config = dict(
    warmup_steps=0,
    batch_tokens=65536,
    dataset='wikipedia_en',
)
Each number is 128 + 24 x the weight over its row's rms, rounded and kept within 0 to 255. Layers, rows and columns count from 0. Numbers have three digits each. The size before them is the row's rms in percent of the matrix's.

# layer 4 MLP up, 2560x640, rms 0.1, rows 2511-2554, columns 480-639
105:131152140166125113101147128157181123153133123115148119109132081119149111116089139175138103117137131142108100095115113124121093134109113132100105138112159090131161154143130083158105149170130139158151115137118135118100130113142168106141161143150125141163090094125109139122126126119126156130124108158107131124103122164113127104066128148110153113127074142050148157136101151111115144173109124152115144118114119133142121151103115095113140165142104118160115156109111106135135141154159169
092:100121118151164124167150146086126141115166121145138099129102132146142152109127134096118114156123142120112123076103167130106137132113091149153153138093103147137123120095147126093117122137178150146151129110161116119141132081100137175116094161112118119125127134111148129141109109155130131135126125113121107103127151107110149151114136125143090117119089155185100166098144141099093119159137158125131144112134096134134194138121137127146128117111152082172155148102139079149111143112122159
099:148125120133133121136131088153111124105160184124127154161105146140120128129119133127114132144153160145182109165115124145114138156147153137130170129095105178110157119122132145078144170112111124080117154167132102106161152102165125107079138104122116123141102093099135109142158134119143148129138106112099157167109146135138137125104166105125139145079159119109128111093134118151144087127133122104128141081136134072129109145144099174122119124157137118103100050158145146098110100107126106
102:114097162117138068063163141116113162113157189092102107145129104111112183122146096106128154112109139159118093101168140108137088130122109117139104092097089110139110143139134133094121145130123104103149144161119134127114137130104144114140132112145102152126153119147199175102146127156125108110131103100155105124112162163124137123156117127094122113138077105126095158126142142136095114126125106141129170089095090140134129143125122134106133103123163096156150140131175168105129097144154140
102:140097120122150094136126122083092114174077157146104129110105089124152129150119075167123119145139145134155111156124095109116099150124103125164085116153131114110113143124141129142124129105098092105157120140125145128177126097123122131148135132113161134105127095154159127132076187129097086127102155164150173147114154128165156136121168127139115110119145129109104148083135106121143107145147119141126136123146133128133109146121091130086148128114144166207185160111109144145135142069145146
102:127121122124142124110096126098127153120117134096131138130114122092128151109119085153124150135100136155140096095089103143135143104124117132123138141172060130051114145139157131142144180123090112116139130153149141154124111139146134112173131141101137133111125096127125121108196142117145113122184146137154124136124158091110128116165117132172146152161093117116120152107140119160157107111095107087128105069100126141133149110130090092133107143134052122128114113165092127126155108099107138
095:146118124126112118091143165159114174106124130086130157121089141151110130087061136133146086145159193136128122100170120139127116102180132176108112171085096114112120132175156170145087160137116122123147145136102146128140140147141108155139166130082126149116166142125112107134139117102117102117118110142161146109092126128130104128110116146141146137102106111072115167108128117098098121180113150167145138161142128141141149135097144137148122103124119116121163080138136136155141139113101108
100:118118148106105135161123106121120103109073156164118136134143101112131150119166153094121153126154139115164109088111165148131166097103135160132092155137132148127199120134123152164120127135170115101116125143112112135092165158123129133121113108137157104137088107117100125117150170130150120105154158158143141098159177140095156125109123121098143098124118104131108135120123159173122103158102103114138125116170129127099099069122137124095178139178109124126157122144149119131174170140091129
102:128112146080136135163160122121173160142102137150075125122107133175131127148116119131138126137126100154133119108171155111139129127114156125173137154090116143127141112123154070092083182142131159115101094135111116134162134135130134128147136162102114122151116122116149109128122121154108139146104142105087117138061104107124132114129153149122142153135113125162118134171115071075137101109107128115108136095153146165120085113102139164160165123148132149084130111113111147127135195127156128
097:169162104140145130125127109146148156159124166120164155125151106122137117127117135080154141134136097114127160209129137112124154093152173145096130166077121120147091145114121150114095122166144122126109132133154163097124154128149135136117061122207121151115152121109117100109117112110132106150162135150141167101170126088137152121133120192175155130105109164163157126146122112122114147112141131103130129119106149154128109194129142138133104164164099141166149084117132141115128114116139167
094:116143113166165088128186116120133103104122116183143106138117109129110168114138095132175118164108119108109144149128126098144118140129123167109102120134123104122112100119135164083132142101121112144093138118130092116135166111164124134166114128170114095113118110137164138126149132099159130113109127132084163129121161086113140109132174151102087137133114114101137155115094131134109115148123135108084116162124088106119128134135146127160119121140086113112114138151114177134112111134125165
101:127151101161108120183115129159115149129179142172125133150132111133104122104130076113109122121140133140147081134120158134134134114152145134161134179141131128118129115093134116122101112162128118132161123166141109128129112115171149108113110091124103157139140105113094121100143144145122147121086116138155154127098137101137130113082147103090109092160111094149139064170101129207077114090089146118124182121148082127130118144118113162123071098111153091102198123149145102125125127168137129
093:105139096119127139109150153111150096131123148161146135142124114132135136143108121123141152121094111155106137071096131096153137120183133137131130140133117188149145116135136095142152116123156144104104118119139109160107103118096142171111167128131167123127130150118134104090161094107124114079116116125114166125132079106167105107152115102044119091164111118141106093180117109085154143135124137105135111171093144107125186132083186122107132130147128132143147102114132136121106115125131129
095:106160128115077101089110174123123088153136135135143123125144150138150135107121112153138108116092077137148185125130136128115132126131117139111098099111117116140135122093132105123132162126124133089129075116124101126143099116106134137112149134090122170107112146136098086130193103133100147118101100082128114106190141146125100119174150141162105099158147114123130140155118088088111159108158132145150108086144141117109102145136153159135116128181125151138130063109087088128203144139132156
103:147159143125133153102159137142106149129123134094133150141109111108110091151111095128107130080111128124135147101114178134163093163142138138118123101104087066134077161106145112128086148101142131156125141155102136176133139133133153119095084153133163152145080143148120176127123113135109136135141130138126137101125124115117122111097124088129129089108146156156108143114122117142093097127144158095117128093162161124109166053152135104117135150116163143098164145092131172123105131144099130
100:126120126164115127114143115122099133100134127133128082106120119132096136092154085134127117132132147098164130105158132120124133145105140149140095140161106133148138157121141130136097142120132114115152155169123172122155143120087164156127146155115098147155132128077105089108126120118095103173087101124107174069145118138109165113170172145096109083145127142088105171149081124159152060142168128125145123094120126119152154122169105157125151153082136110173119123151104110121113134140127143
100:095111123163142173107164104136143110120142130133101101122149168112122133169150134094109128166154152109139125136181106122134153162204137122132121122123136159161132101120132137125121155124131110169127184153130133135145078135146120167129115143114130114127146103150138113121136177122132125108075101153105135180166112092091142181112115174159112153103156103135150171104118094137099092116122129150128118084151141143094106145147118130205129125192120114183167150122151121137122122132119121
099:048149111144156120184146119114143123158130119123147136101109149110118102110157087138132147154130120127118122138119124069157143115125145098164111147154126117117112117140155128146130175135109108151127145151155073131104150129069160095119152136117119081138147136087071171160092095093167120112088126110125086128113105121146117111142163138130120120134143149091111108075190129136120119129111120137126107115188126139112148142120144106113068121141132130141122118148129127146173175117140119
098:165112152167182140132107149122091111142161149082144115135139146146143151139136113114131117125118121150128096154129182146076069109140174138131091145133103116122130134136110101132116132130149122136119126128134113144115140125112137133095122167085115143110123169159141139120151147112123120157120145174127117145077127133100117115129107069121100099112120093145079165126153122106146121113113157144107102140138157153137117157143109128079131141134114137145128149096189164138123124125119088
101:124132125088173128139099088095129095119132127177135112146164134113108147155150180149097124106116160089133130127134115122112074098157116139168140137175137147190105166085139107129154134165115145107152100125166093155173139094097166117142100160076137138103104105119131147114117144100078154109110158136123124152081132091106127147126156151153165102116131143144185129134113123129119139127142119111146120126106127175175123090084138161128128190161149161132150092105151180151155161081142125
099:125174152165146137169107159128104110115110146167138105127149100135126175147136148112115091119102103150141167145188141094146126139097098144149104153152106167152113127138126107127139151122065132135088111151102145107156122103150128129135156172147098138147156142109121145147112136130132133127120104141149132062113106137142144149090098157170129127131118148147181161119152139108146181118077114174129117125196104125148156148092130158112115091144131116133116121115142138126127133137133140
100:109130078164153129133118123153163177124126136138157136178106123095117146135130132134187139119114114107143091116133098087150151142143087148128126131130128162116116080125169153110112122100163125088119110174135174160150139097151166074141110111086125156110118120114162129109128105157127132136171129121124128170128109163161155081112161082115119113178110130158128169169103111130120123134148165117137097161124155144158109137108146093159137112107083133132125105134125143130117143148146127
099:147127108117083129092150165118132129092141108162188099140125151157124147160140149124136098180141138084162158136102132120145135107159135154108159093129107126082099170137145135106134109163113140108112131140140076113140136151133127130126108122150155099121111137131121097128124144097142188116095159098162146098161105145188147134147130181133112132117118154130139156196138104111162113170120149103105111118162140115129115130152171130133138167139110149120137139117124106149093188159150111
102:134126089108104135140135109144120128166092154150128140145105128097098145135115097091069164121151115090142162116158145101044118099132168137178153119147165130137129088165143138101102127125166137082119101130100161131120148106152150112082103150098120154129124120088127077102105145165114110133103125104143143131149131098129122116145134134147119136148146121178125113151161116112138156150137121109079169163154157131126162131096101119110158153123192151129105126103142141129117116063124135
099:102140113135157136121131162129164162100172120121120161148159112126131097111130128160183097120189126132139108166194104148113114099163121114110114124164157127116122110154140139110110128131106120097156126109129133119104122109137123104147099167121117128124175148138101160154104109172147114137112131126154098154119094116117111142153107101101136120146146122141156112122129140124110142135120087122087136150121136123124156098145118132174104123123144104111151139117160124130135135109124111
096:137114113146168116135124148129117097067137136127085162134153134142143143154144124139131133131130112117147169157118135126136171135137177117093126103138153120103108140093097124132087125166147145124135122067099113131119133119105166135092111125114096173111155132150141095124144118123117114135107169162160079114129120119128145137123148144085095114119148072128130169119160141120123150148136131152127137104104130147104138134096128141142096140195133111124119119135125143105120111129133126
095:105127115154111136133148115130135105107126094077143126153126155103108149125109126122165123110134139111097131135072120097134168140137128106104096158149119063122149126102079140113110172099131166144121118157156105120120144134080131107138151142112109125178146123144086107110087149118135089111096136151132126128152124108104129132110146094129111165143127150089105146134151158121115125143165120184118127111133162123115127166157128074109129164140159174112093142097158122113146126072124093
101:125110094149137109170174144100101101113142133138121148114125116172122118110128141123120135142127146069149123105146124123141156108129148111167128131180156116119129183152117104145124123094152118108097151115126129157124128132106127130104071153172142108129131108154120120142163110151119141101162190101101108169149123123175136154165147156135140135136133134145101131122122107138154113122140111138152129155086179087087121181146138132165126164134122121141120181133103112201128158127164130
097:106126129088093112110150103143120128144105113096143145138100151119083112161127127164175152121135143102111140120153132136134108122099111108100104101103154124109140126153124094120110117114082149103135141074112138146151142102165158127153114147237162141080140114133171156123129106146135135087113067172148141160156166132129111097126140161098128155095101117133137123180101104171142156150105155150170109124167118142133098176160132144153113149144131157121122136153157134119085143111114148
090:120124074114130139155134125138097101125098123135127142185131162140150148109137109101124103157143086171132127119115104172143106135107145143139114137141124177130119099127132064103125136109128198180104117177150145134120137185145145140158118063080175103113125125134127113151144135154109094122115103078120089137116101127150124115122120138140148089091108129157150128127098079148159108130144127127213166153097139127123160118125121130107141150123081109135115097102139125137149156112134133
104:137109144155141128108142127143076180139078081093131082152111122159118131135113123135119119113120133125132105161120155097157125126158070155181134132112148148095146156178164120146147107146139144159106156113093112113121152146149136124105146124134146096165119127130103121188135101124101112129160112145099098162170096129123129125165142094118163153123152156101138149110122088134115121137139133142115121153108158126103147146107126189155139151139108106084129127131144134135116145140143093
104:115126123075135078158156124135096095134164106156168082131094120112112134115115164114134103068147147137167119169138098142115151084175138139126097174120119148128161153100121157115091136122139121093148164117139166143149138123105064134180118110103168191088115127156124113135182121171122127142114135086128128137145159147157158106127099120112145148135163126135115145122188133106118112165158133135151133153166112111124142146131139168123176099108121090108139111136106149167109143108118174
101:140144090111140161137195132143137169141183134141172113119106119138151129115148096149126116087129133120130155146126103087134087128127093123154114128138096140116128171153145144094096113104124110111122099133145125106134123150134126112100161110122130102146101148129149096119133152167151110129082169167165135150135165112161113127111100145088146128159138131120119126121142140122115085132133131165124152159078128122146118116091147133149103124146155133148146116166162124097147138141128109
098:117137125139163118167182129143135100126165176144139127119154081118115115124123129101132103109113125146114127143140143113170115165122130161131135130103128122167108131155109127151092137136109174138156109162138155108134103097096164096175122105116146135109128150164135063174164093104138094130160119122110147120133132159085078128098140118110153139116144145138149103151171125098133143177125138120118124164115103157100145149179166095132136082100109093115128200101108103120142173076147128
111:142113109123121149116073131120112120145117103127118140157108123141165133130132110135122133126110146131129148157140095133124147080099140104171142129160109166109098114124116094130118133101150075158134160158157170149110109144076182159168160125150156122173123161114137103131140120099126122116124157164112128108118095093134201142159133105141103146120124136125158142197150137128127143119116149151126086103148115139132115135126121166153136135134094124126157098072140139132125130152091124
091:149137100130161110149118122134099138132161147167121122109097106164124101137106094143095124141138098142138170126108107128118180111120178143105170125105136147099157119158152136140134108130122112168164136097118134140094178107140085133134155103122103112138135113145114160137143100150093131177112118103144136125115170120113155128091147125132161104133084083145133154118129146167102166145143113125170135111145096118067144132125139160125099147140142149149118101150121155099149116081104135
107:154120077147150118114150106112093179100105111123115161114166111142086131114146088110116123116129138138136160166144111119136145154125124122181126150141121132102142135110157118155119144170112129075132141165132124130171128093108123129165165128133105145115106083152165116152139124089151124122126164156115140159109135150143108158160106122136104106176122101130145160124096083155148152171107194170121125121124137143134127141139102118123172126137162158086147105120115132121111127078113102
098:135105076134114138099108142151170098127131119102108123119146114150141115102168100170139149103141119144133100164125159088148151086126095096129159125153115127119127142114139178108096137157104092138101145130079120116133155142129138142118150141110078131101112119112130103130117103135166140095150174140140086154126122118136169119110113119100066160152146135110081123115128081141180123095125113114133111071153132115124140118121110156105075143080126136150166156110113142156147161178131149
102:085124114124123135137141169130091126162144108082130145090125126143113155121130116143087124111099131109081135089088120093113103121117130121103118149093109096101149142144113187127100096141170101123114115107136129091158118127143147126102157116138120154120130115110105152129153127108138107118150142148075157133146165146087124114141113167099113147131118171155197121141137172143165111119101112114126147126179162112116116133102110127140155124120095138126108157107159092146145134141129179
100:143128070190175113127157159131136116095076139087087140102112131073151119149148141104139106109125187132101174124099116090114122116151132149143112156131123152142129183099146138130099135150124136179123105138091170140134172153100124137129167138131114151113134133125131116084121120128114108139124115124117109118142132156148114129177135090133134141146135130128168142128062164107126120164181126143122122124138128102133122139113124119136153143132102143126154121144155156090121122139176145
091:134120116171125146099116095166090117103135115140146140121152081141116143098137155129149146125115104114098141166115107099131131175124110177149144132154143151173130096120129158164151139150097097134131165144110135124147093139119107130140080137106092168123114093104039154125123134124122141177104138170109161092105151122122119083136138120147122121130109153126142155159176165163142127180099123126108147149130096119110120104139125121132095112158098122127087102158118123136112092120157148
098:166160089133124135137127139160129196130105152115129141097127104155157089096138080143135097169186128198128126132182105109141144121104128096145136120108143145138094134143132099055146121148133111117135150123140137097144110140116158192113131195104128175085090157086158139106103126144155093146135070143118127099192091112136126119118108154109108118122136139106172130094115112126124074136117113137099150112158126104122101151106085131131154174157130140155118140128101106101122147146106141
101:142134062159132104046140117147115155131096157168086166135121152135178116105142164073096146099157128114106154178111165130090141148176174153128117130110075117106111137108133119112100108129115113103115155117142152119179136128153132115109166155147111118089089168124136130117124138138140140098125164119179153118146141109113146146083116132093141107152126114120101145157152128131116140179112139154160084151151114112187136127090128161109105138136149134124129115156139109146149131104115125
100:060121164132122100073103145140132110104117150124121112171140121124129141139113106115122123130110141125143162146159175113126125121184162140138074130183101152114186106115123143112106139101096049157156105114109117095147145125086118114151124162137166108146099144117079134126157108139130127161129114122080157121143150109142132104123121128136098096124132127129110122141118130097144155158117130124120109099125144158119112112120102132113125144142146140145153124137175133151104118120128105
# layer 4 MLP down (transposed), 2560x640, rms 0.0355, rows 2511-2554, columns 480-639
099:159135109115114145132171118144146129131152107112121119131148123126159124161116133150119085115134123133088121118142146094122108098165124119140124141141145152122121144130124108133097129102121123133131094137137128136129133123115130121162118094113119085131133118107141137174135143106128158128111149119138128138150136139125200125126157148140110130096101100120114132133145132157102119157124108106164136092108130127139110142109122127164154160157125080132162143167105101126135129144086167
107:091143134109131086181124136133135104145109170165140117139146092108086164124092155138069130139109160138181141130148118083136135100101114160089158157154149152097121152122114114123092114065104127119111169079142089130102130147154154112084121098128112131146114144132120134126130134108144099129104136105161121102165127116123097105167134095099126135142150172139169131131127125088106107149169119126073120121089112150171111109159115159107155110140178116166073116136108098155142119102118102
100:102140113153087095116125104129110140138117144101113120124145149167134138160150135135175184084129120126126113153147131093112158096181074105094126101063104138141132090155180110164138094166125127105141121122111140136077101114114103136133197194138124135139118091145132153107154119118113170117126155138125137136143174124122144130114129138100144128140139100133141159140137147137134130110122107120151119107109104105156154189129121156132136126110143117164142140112131135131154120099107106
102:152120106119144086112127126114130160129133123096135144092126148097139163123137145122095108141099128125099082159132158156117187150157135122134110151119116134117100199122120105115117163168115090154122161134130166136109098124071144112146130144111082194103149120170135150098122127166134128126147070129134147069069128085147141104112107116139144119163147086095101126161106149123151141145124120170096176128133125136147118095075136150117123103127118118140115132104131176102118103131128107
097:102093105098151135173172166112133120111113104107146118068117125143119126164106153107166154116136128130110166112154129113113105136147148127129113125078134130146071148121085117136158123139136118132097114175148109136132117132095124125126135132116092080127157124121084111116087119144108108152148155110126136150153129155102128114136115112167147118155146113104155140138081106163117168118144100119124194105067126107106123097163133114173130175140126165132138124168138168134074108117124144
101:129140144125163126134092070147120119126129101111147135092134161095122149142127095121108129136145134142143114128152060124136110109170088140157087141123103130072142098156130085159175145112111122109129116129118160107098134111129149152188085173113103202124136093129139160086145181096123135138168109139140136109143112142127084095099128047139155124113118112180147104141153115144107163095118104116137096106152128148141104154108115122107099106097130129126145172154155127117137107081118103
094:121153145110113103107083133160117113158097089092123130115098166111159113141099146144146132145114128119140109105178131129113132127142108096138144165150143109164120155115105063119085152145117144127084138147088087118157197118117147127160105147130122097134100151093113109169137155162092127101145147139172129118126182100167096120145079135127135140148156176122151121140106178112132142135131092135154108142135123140162134192143112123140104105096155156117153118144118136107106152167140141
098:105163109138101109199092145127094126121137183154075123161130150102102163097105098121104127151133097183151096120119158127175127129103115138128094141119131102130107138128128143160113131119124083113120102102094181134147112111114119108107131138126129129141159133154123123142127128120112116160118146128109143107107105137139208097123128134105132154143137121155135083144139141110090142169080130100146112132144126121139163178136141125127114122100142157124149147171162117141164104147122108
103:148150067148062120139127163140154091118108137161090134141162079101140094137129074090180082117076122090142168124146145125112120126113147136124133159139067199153112123115151122140111115123126107122144169130144108122121138141154107129135130183151107143123129135101148173141135124113134129145099153123139133135144118169135129097163183138171131125123137108097127113150142120143164116141156149136112147099071144136127159119112136152139108144127150114132133153168112146148141113125156142
101:116144139163118124058104127169146122138080166172132145130135133089142133125116153126135154120063172135095113139120111135133152124138118146120141132127155105084136120117088136174132133142156082143146140159145149134112115097114113124152111135197100165121092091135132124109114149116134129133120167129155104150145100156137150135106150152121162148101126106107122141115139116146182104120147140080132149107096102073115124107105111133145137130137121087136146096133125133174111184119141115
099:131144073121128102190118124167150157104132146095138119161153132096110112142158119088115150137149152120113127143149114135109120114110103127154125176158135142119172131154119085160127136128181144141142133162144141116104137123179159104145139149158123132105141094102098118112157153105130108102123094138090124140117126158129151138152155154101163134163130138154109139102126113128132089095136134110146124119151104135149044141080128131147169121134162132131173115095162188107122098102102150
105:107114137128068102176196117136115090105120124101149135146185134184155144148146150156133157105127132148121149130097125107086117136122088123148131172093142135135144130155185128143129106153115147121125124136101134157153159131140138088138096133109109143141098155094139144122149163120112177128118143157135128157119180133097167130098114110098147118097098130126116131136104155131132076129146155133108141100135145138161138131103134052136105174097093123149105110115124166128135118102138151
099:145109132121093174104124119132150127124137132129100128126131115114169134133133150073158162155121138070148081128108142132091117136150149133128120104150144099097145118087163102121116157114112110132128079108135141136161146157139130155154148176104165124099156122100093119105149160157076154157153131114158172152146125111158124095135067142115098149123161102165124124138131165093136118081099107128133124118135151130108154122160068105119135130099146136072164142140133115101139131140164134
098:143111126140132153139097163092114158183137142127135127159101158151113099146131110110099142149109155120097176137187110137153133088117099137094123154107131109094098115167138144138148160125113127110153134145110131132149130142118150127171146124158138117146122133122069124135120123130130152152130132130115057112133122166155124181118155155175126116181147167119162045116101144202129139125123130100110132130176124102136123154119143169167128097129124083141113137093080126118129155128107074
099:137103161121134137146113101068157104134140152158123095152149111102130154135111138117105131086087091129143159090151136154167116143134166116108126114108129095097086124126149139094187160153129109125154095141146140086111168072091121191088107130131154156150168119129071096081139107097085140141143150127127162085111106143151101148117084104092138162102135105128115143184150137118125126096128129137114108149190152123183120094150161142165103164127110125137140138110142158109120111119142137
103:158150111150172126145112110172129126138109109154144132133120160108155131136154120103123152089106103147137139133123116129110116147160132154100119095124154132126133134098151119127114150118108159149096100154100106122173143138097095110134153148146115119150142163083144158126166134158155102142149091118127082146128124118120166086153125129133120163114171145131101142160088109179158145083129120165089127149142127147123132124124120155157126159147131129102117145110138094133087133097106151
098:092115135130172135139106133163136126103093146103159109120124126156134155168159124198133136133124141103122133107152147125164142139135140111145172148091136160131129112110110124152124138112142172133152104141106116160131153163122059124152160140093132135103091127118102134123116138151132136142112142135128145128169147166105157101151121132126163139168133149132096155073120140112109146090117128091135113071130115126087139143121098128169094135100105108185135146106137126095109077151139131
101:129102119202096158122138103164136124120119188103090167159092109125142155117161139087097142109143118102106140091132129131128170130098120132095114110125130122101113143141063122164146169112117121117097121133196135153162118115132096123136139155134120139127141137109127135148127134138186114137133113155137113142142106109137112116159130110143101164138093135120142109143154162137131137148105089072126095152120137163095106092082137126109164126106118121095136114120102126123121112141100123
099:126072116120121137151102116155135127094129125128129099108092124120120083109098156126112114147084102105119144128133119115100165155122098179129133111098096164126099131135113131145124107098096133154120138128106108138132135102150088128102156128152149100160126110111126078104125152139097149159053113101118150114129150127115126113155126149089109084128127084115134132124086109146118129173139155131150164126112128130117114132059132079144107116116141107061126110168135148126174123177148112
101:154151086160159151108134146115109138084091161136138126141143119094185127134139156123115113110176156114117123143091167130144152111092183170099097119127140121117135141147125126151142121115158104123092116160136147131141122100151143129148136128108134120152132095160111114137150122094130098147083124135141129132110146154154095100137131107110115080150143123122106102141171138129097103155126141154168138141134152154123150113138118094199114146103112156159108169095146105091098114116097118
096:108115129144147137128165130133124090123084156116126136151119038127109134116140155158124123168102119130102129107139086162137131149090099154119143131117136143138108104107089149112131114115162102148156144154163082100107141122180134142123135099100144109136110128126116133111118158128138125127124111104148152142146129121132103164110133126164151155123154073154137132105152096122160132136139153144135134097099092110161160117098110148105123113116161133140161103109099102153098100163143097
100:155131163103122110158127137106116151125133132134109130106149151151126117129131148116170132113142133142118148109130126099146081128112142134114105140148128143117102100131102121145144085108059166159104144145138109138133095136149108140168118168146135138143155142121069114120127124127108125118122085014118127105142124161148126116127148099114137104100130111082127114156128080096139117109119097179116191114160098165111113100097096124162129145155115190112139117142120148128135123142080126
102:173151173103095086128103131126150081144157109115106149128125125115139112122113106178152144148117111111139080170179129117112130116138122100138123122099100097090124107136119129152158123115171135137137139123125112108118115114105150134159172125139184156134161124125133147119152133134159117174158140137145109123150102110135139098110123114112148121111155112103108125147084122142101155121131111106123133125120141149115154124135129114171190126122136090089120115159160123091097131113154125
100:111101129101083101144125162149108133109111177162101128112113096161151104127126129120094200119084128116125143106145124070131140099156096160122120111140185154075124091142147102167133154142137120176118155161115119147128131089127106127093147148146127100131159165153125102114116132093115120131137145138116097112106107127080164152169130117154097132124168098154161094119148130094123121135102139119116165126212123142145129073126167162143148176125168106133132152130116112164140093115159158
100:074137126122140147137140068080120138100104137100117141109160141116153140114125111125117114120186086153149077117104120074087149123121105164108121109136098116138130114127122120149123121118155087139125109101113126101115090088090107130105124100140128137122119115144122114082161112123124153139097169173162162092123148086099138117139113118160128114072110141145152117157178128150102117125137118059106168170090140146111138130144119145125108107125121146097121107138159135135110125123067133
093:143119150149147110121147106116089147133108125149118093141115139117120143104139152135137101113107085158124109162094190120183107116140132128168179149124145144113165119093151149213095109177110136149138123149104126137134150131149140125164099112118162104099158133148116100153144120151048173189172136156130118136120146145133114119141100144125143156151091112126158105122144158133156118139098132136111134112082151141123124147141120129158104138135130113139135117120133120095117134099123121
094:144127099149109133164160156185156095167113127157147143112101177184132093080110117110125099131087131110106111148113149175125122087139150144116131153142163126112123119132136134155085099152091119084113158149142198133108128156157126119126161125125096180171120104143136107114140126125101167147144134112142129108107175132138091107140114146102138118119119098125136129079110121132133135125173131107127128115116114105115140142164066117155119120145129153137171132111148152155145126151127117
098:172139076102111132110109134189112132127115178169082165160130114080122091132126113091127115144139147129096150095134122087129131151132118125126171134118154151082092134148124159139075098150150118132137132120178068121122131100087144151140122066175158157153146097136153141146141111129097152167150144121120110150087150132112134143094124146137097121133142110106148089130143158151160136127173113121104148079112147097112100146114126150155111125097151139125103096113156140137095154145111127
096:117111136136142154145112166134126104142139073104149115124175111137126113117120103124123148109156156105182106101143106162150115129137115122122117160145122155117158120071098109132169123135127121143132076131111114126129109144119184180105129137149154140119099131145117110141119153147088134160149124167143138105150124157135152102128111099087152146138130090116150099144137177161145100116138076106124137108116120153149098125078112113103103166045164129116118152122095098164108106100205123
095:098092110113146135124164129129114128140134062161147127127139096111101130138120126162146110150104115170141108132149111122158144118136091148104166122090156131160121159132161138147135125142157119113148131136130125114184141156095101102090132129117113139172157125133132126135132115136130139150114107155129128145163153067088141158118137123097101187105165106109138108113154134169155103127155175141194113120131145086124130090160115134110113102109142127106136181105119103075126136157122110
102:141127131160125155107136130109142118124146105100107145111135131136133113110137140118139135122138129112117179138104123127117152173101126141139170137140137129105130180148119090126100099141160150156160129163119149107158119134128112169155148163083142130138149151137120149118117124140137129103112160151132129149120118119176115138124145081155121126132130137142143145108128118116141162147126126111127113164137119117139120166162096133136114146129102164134128131145168124137134133126072097
103:164175152105151103144131113111134151108125144098139131098108129094077131120153099138166123091120086112156159155143110122120161134160153099099125151136133152107132119106153119132099114154119100125159133106154144136117117138064104121113098152127121176141124136135153101136123097166124168114118067087117143118178098138124158097135158170125094152116145138061091135128129113158119166124146132177122158109128138115099116128111163163096125168130141157115105128159138123134100123134111123
104:121040107102113128123158146106105116113117114093140104167115143133102121095093131166130050141130139103163157130130107116105114102077121124130152114173145102147158095138102127171116099213129150114111115110082111142161116094104115117136146142119138121126097147149133135132129099102161082146099133135106099112122163113130120161126116121120152088128122153108143143108160122117101106129117098139120171157108125145136114144102125137130100158118132172117133121163166128116101113124095098
098:067147119134134161094119148132091123097152130096108153095096111112132097153113127137143111091143138187134125109115100102132119139104105110129119158103146143113178172147150109080174147120102087130100070112110131115106126132097085159159113168105133107158107147126144125118134125135117137119113161117113106167112121139096153101167145111140105092156136136123157149128102127133123108095116093140091205133121135111170125120136121159155100117135109151114139133149124166158128081101130083
114:140146114111145121172090133118119113165148125170100126129128163135101118127154136088135139170114145135115166105059153152108143082095110089126070150105110155100147111116117131135094120120106101132074099121138090123143109125123086114151147167116117096164112163134107136152122129112112130159176187109166114085109109137129123120155122125126073139143149137142127137130128149134103111144133082152145110148148107099115156102136151111128102158153114158106153147139117103143169102132116170
100:100131170124148158131137103108137119134110130126156161122141173139113088111148110145126102096084165100127157107105145143140115119164108148142112134183149123188062107116106113162166153105141095094106142107128112117165112137126161105127099137149200175135131090097121104109141084140101124127139136127095131108160100160145121123153103130138129130141099157167096130119142120119160132118115144138158112113137097115146133147148146105155169102092125079133117133117147118093159102122141139
107:136121144169131176120123118116160114097136157119159114159156095132108096121130116129154136142159121111138109115090114115106147086106123086093122092082140176180123112150145086113161156107132160135165122107138129144151113128119126135158166131114165121148142171142126181106115091186137145134115154081127114079113132143142115154138162102095121133072132102114118148120075124108134152083153125124093154087124127090096124110138137128179099088082155104141100140126106146064125128140150135
099:146090096133124141097150111154121145143110119077146148133135150139105161140126148158112105126146167156147077125154104133147142078168129095149121120117122184145145135128148148098127174165112137098140143122118116125131106172139160145109140105117107123112152127134136156165132097159096111126142140153158124141123104150128129137108128132121155127132131090096145135074123155114158122138138101107089098110150137117140154155134147142135125143116084124117153093129162114109126113154129132
100:093111118106149125176133154150120107110114171125129095114178132129093114139102165125098110131142097146160146149127124144132152119111056128140136103094119122081128126130144124144118135120165148107161127100143147121098161128092159087118132136134127148115109113135119128130170118125137161129156074145095106159125144181111121090142131125115116136105149137136117118131109111121135109108131139161117170113140116122115093142109154161153077133116151108108133151190096129106100148183138120
097:129127120143120165151172161104132122148161128134134075123082162153074131103115160111133110146122097077116113122126120110126141185104126107155141117090144091105123105113169141113113110147134088120116085154140098110080181131145161123154090146153140115129110177172164119116125124146118168110155171101099167137060150186112107107099120154096129114165131086140125074107127134136135094103091118153081133100136119118155113091123152133150120138127109100101106143133139124127207119124123106
098:139132101114134106134101125115142137130086138125136081131087162136126151143121139122166148119116140108155101152125164096155111150158085107143124172134115170112143093170123121103153155131141140098139134099093126168125133133152150109124133123144116069116118193092154122126075184102122108143151156099145146124107101160122165121134106158115143154131103148156113144112109096154157117123161118143122126112151161116138154089120165109105162138109136160140114141169168123114091103096119142
099:160122132113179118149132076106122126127156155069146142103159153157112155114135108163110107159156158119119114148136090105125118136087115151123074122120131186149122124125068162101132120187108141113132136156122116111161093142142141121176101174103139136129152134134130127138137139109138112124107124138133127100114122102156172102106129097134110118089102134163111114135120146138099164124129094112131083099174151134129081149124138104120109126141105119152128114112100155112088091138120083
101:170153100078124151119146180150132130156130083113150131100140091091121127113133122110090137156101145145101124133158119132119136090148111148145152119087139099164190097159092101113125101110129158125133130121133145127091107151141117125140115156165158113164117166141099116132096066179141136115120159144114097088154159106125146131058121151145098123163095168133117118067106111161146134101134129084113163122133126139129124136103091114126074146163134118189169147131122136120118161114102121
098:078121125088120104153096190089147105129136114141127133171190177175165130110154112137171153149105141141102121122160149133132105111099133145147111103082141124143141148128125086112178143120128141141091135100126094136170128107105100150111148126171117084135119148134157152109129093158115134124077095175075113132130129116105125111107116125090120140167154114137083103172115132123140149171114152087142135103150085134160095121135091122128110120123119132120125118124162170119166137110099089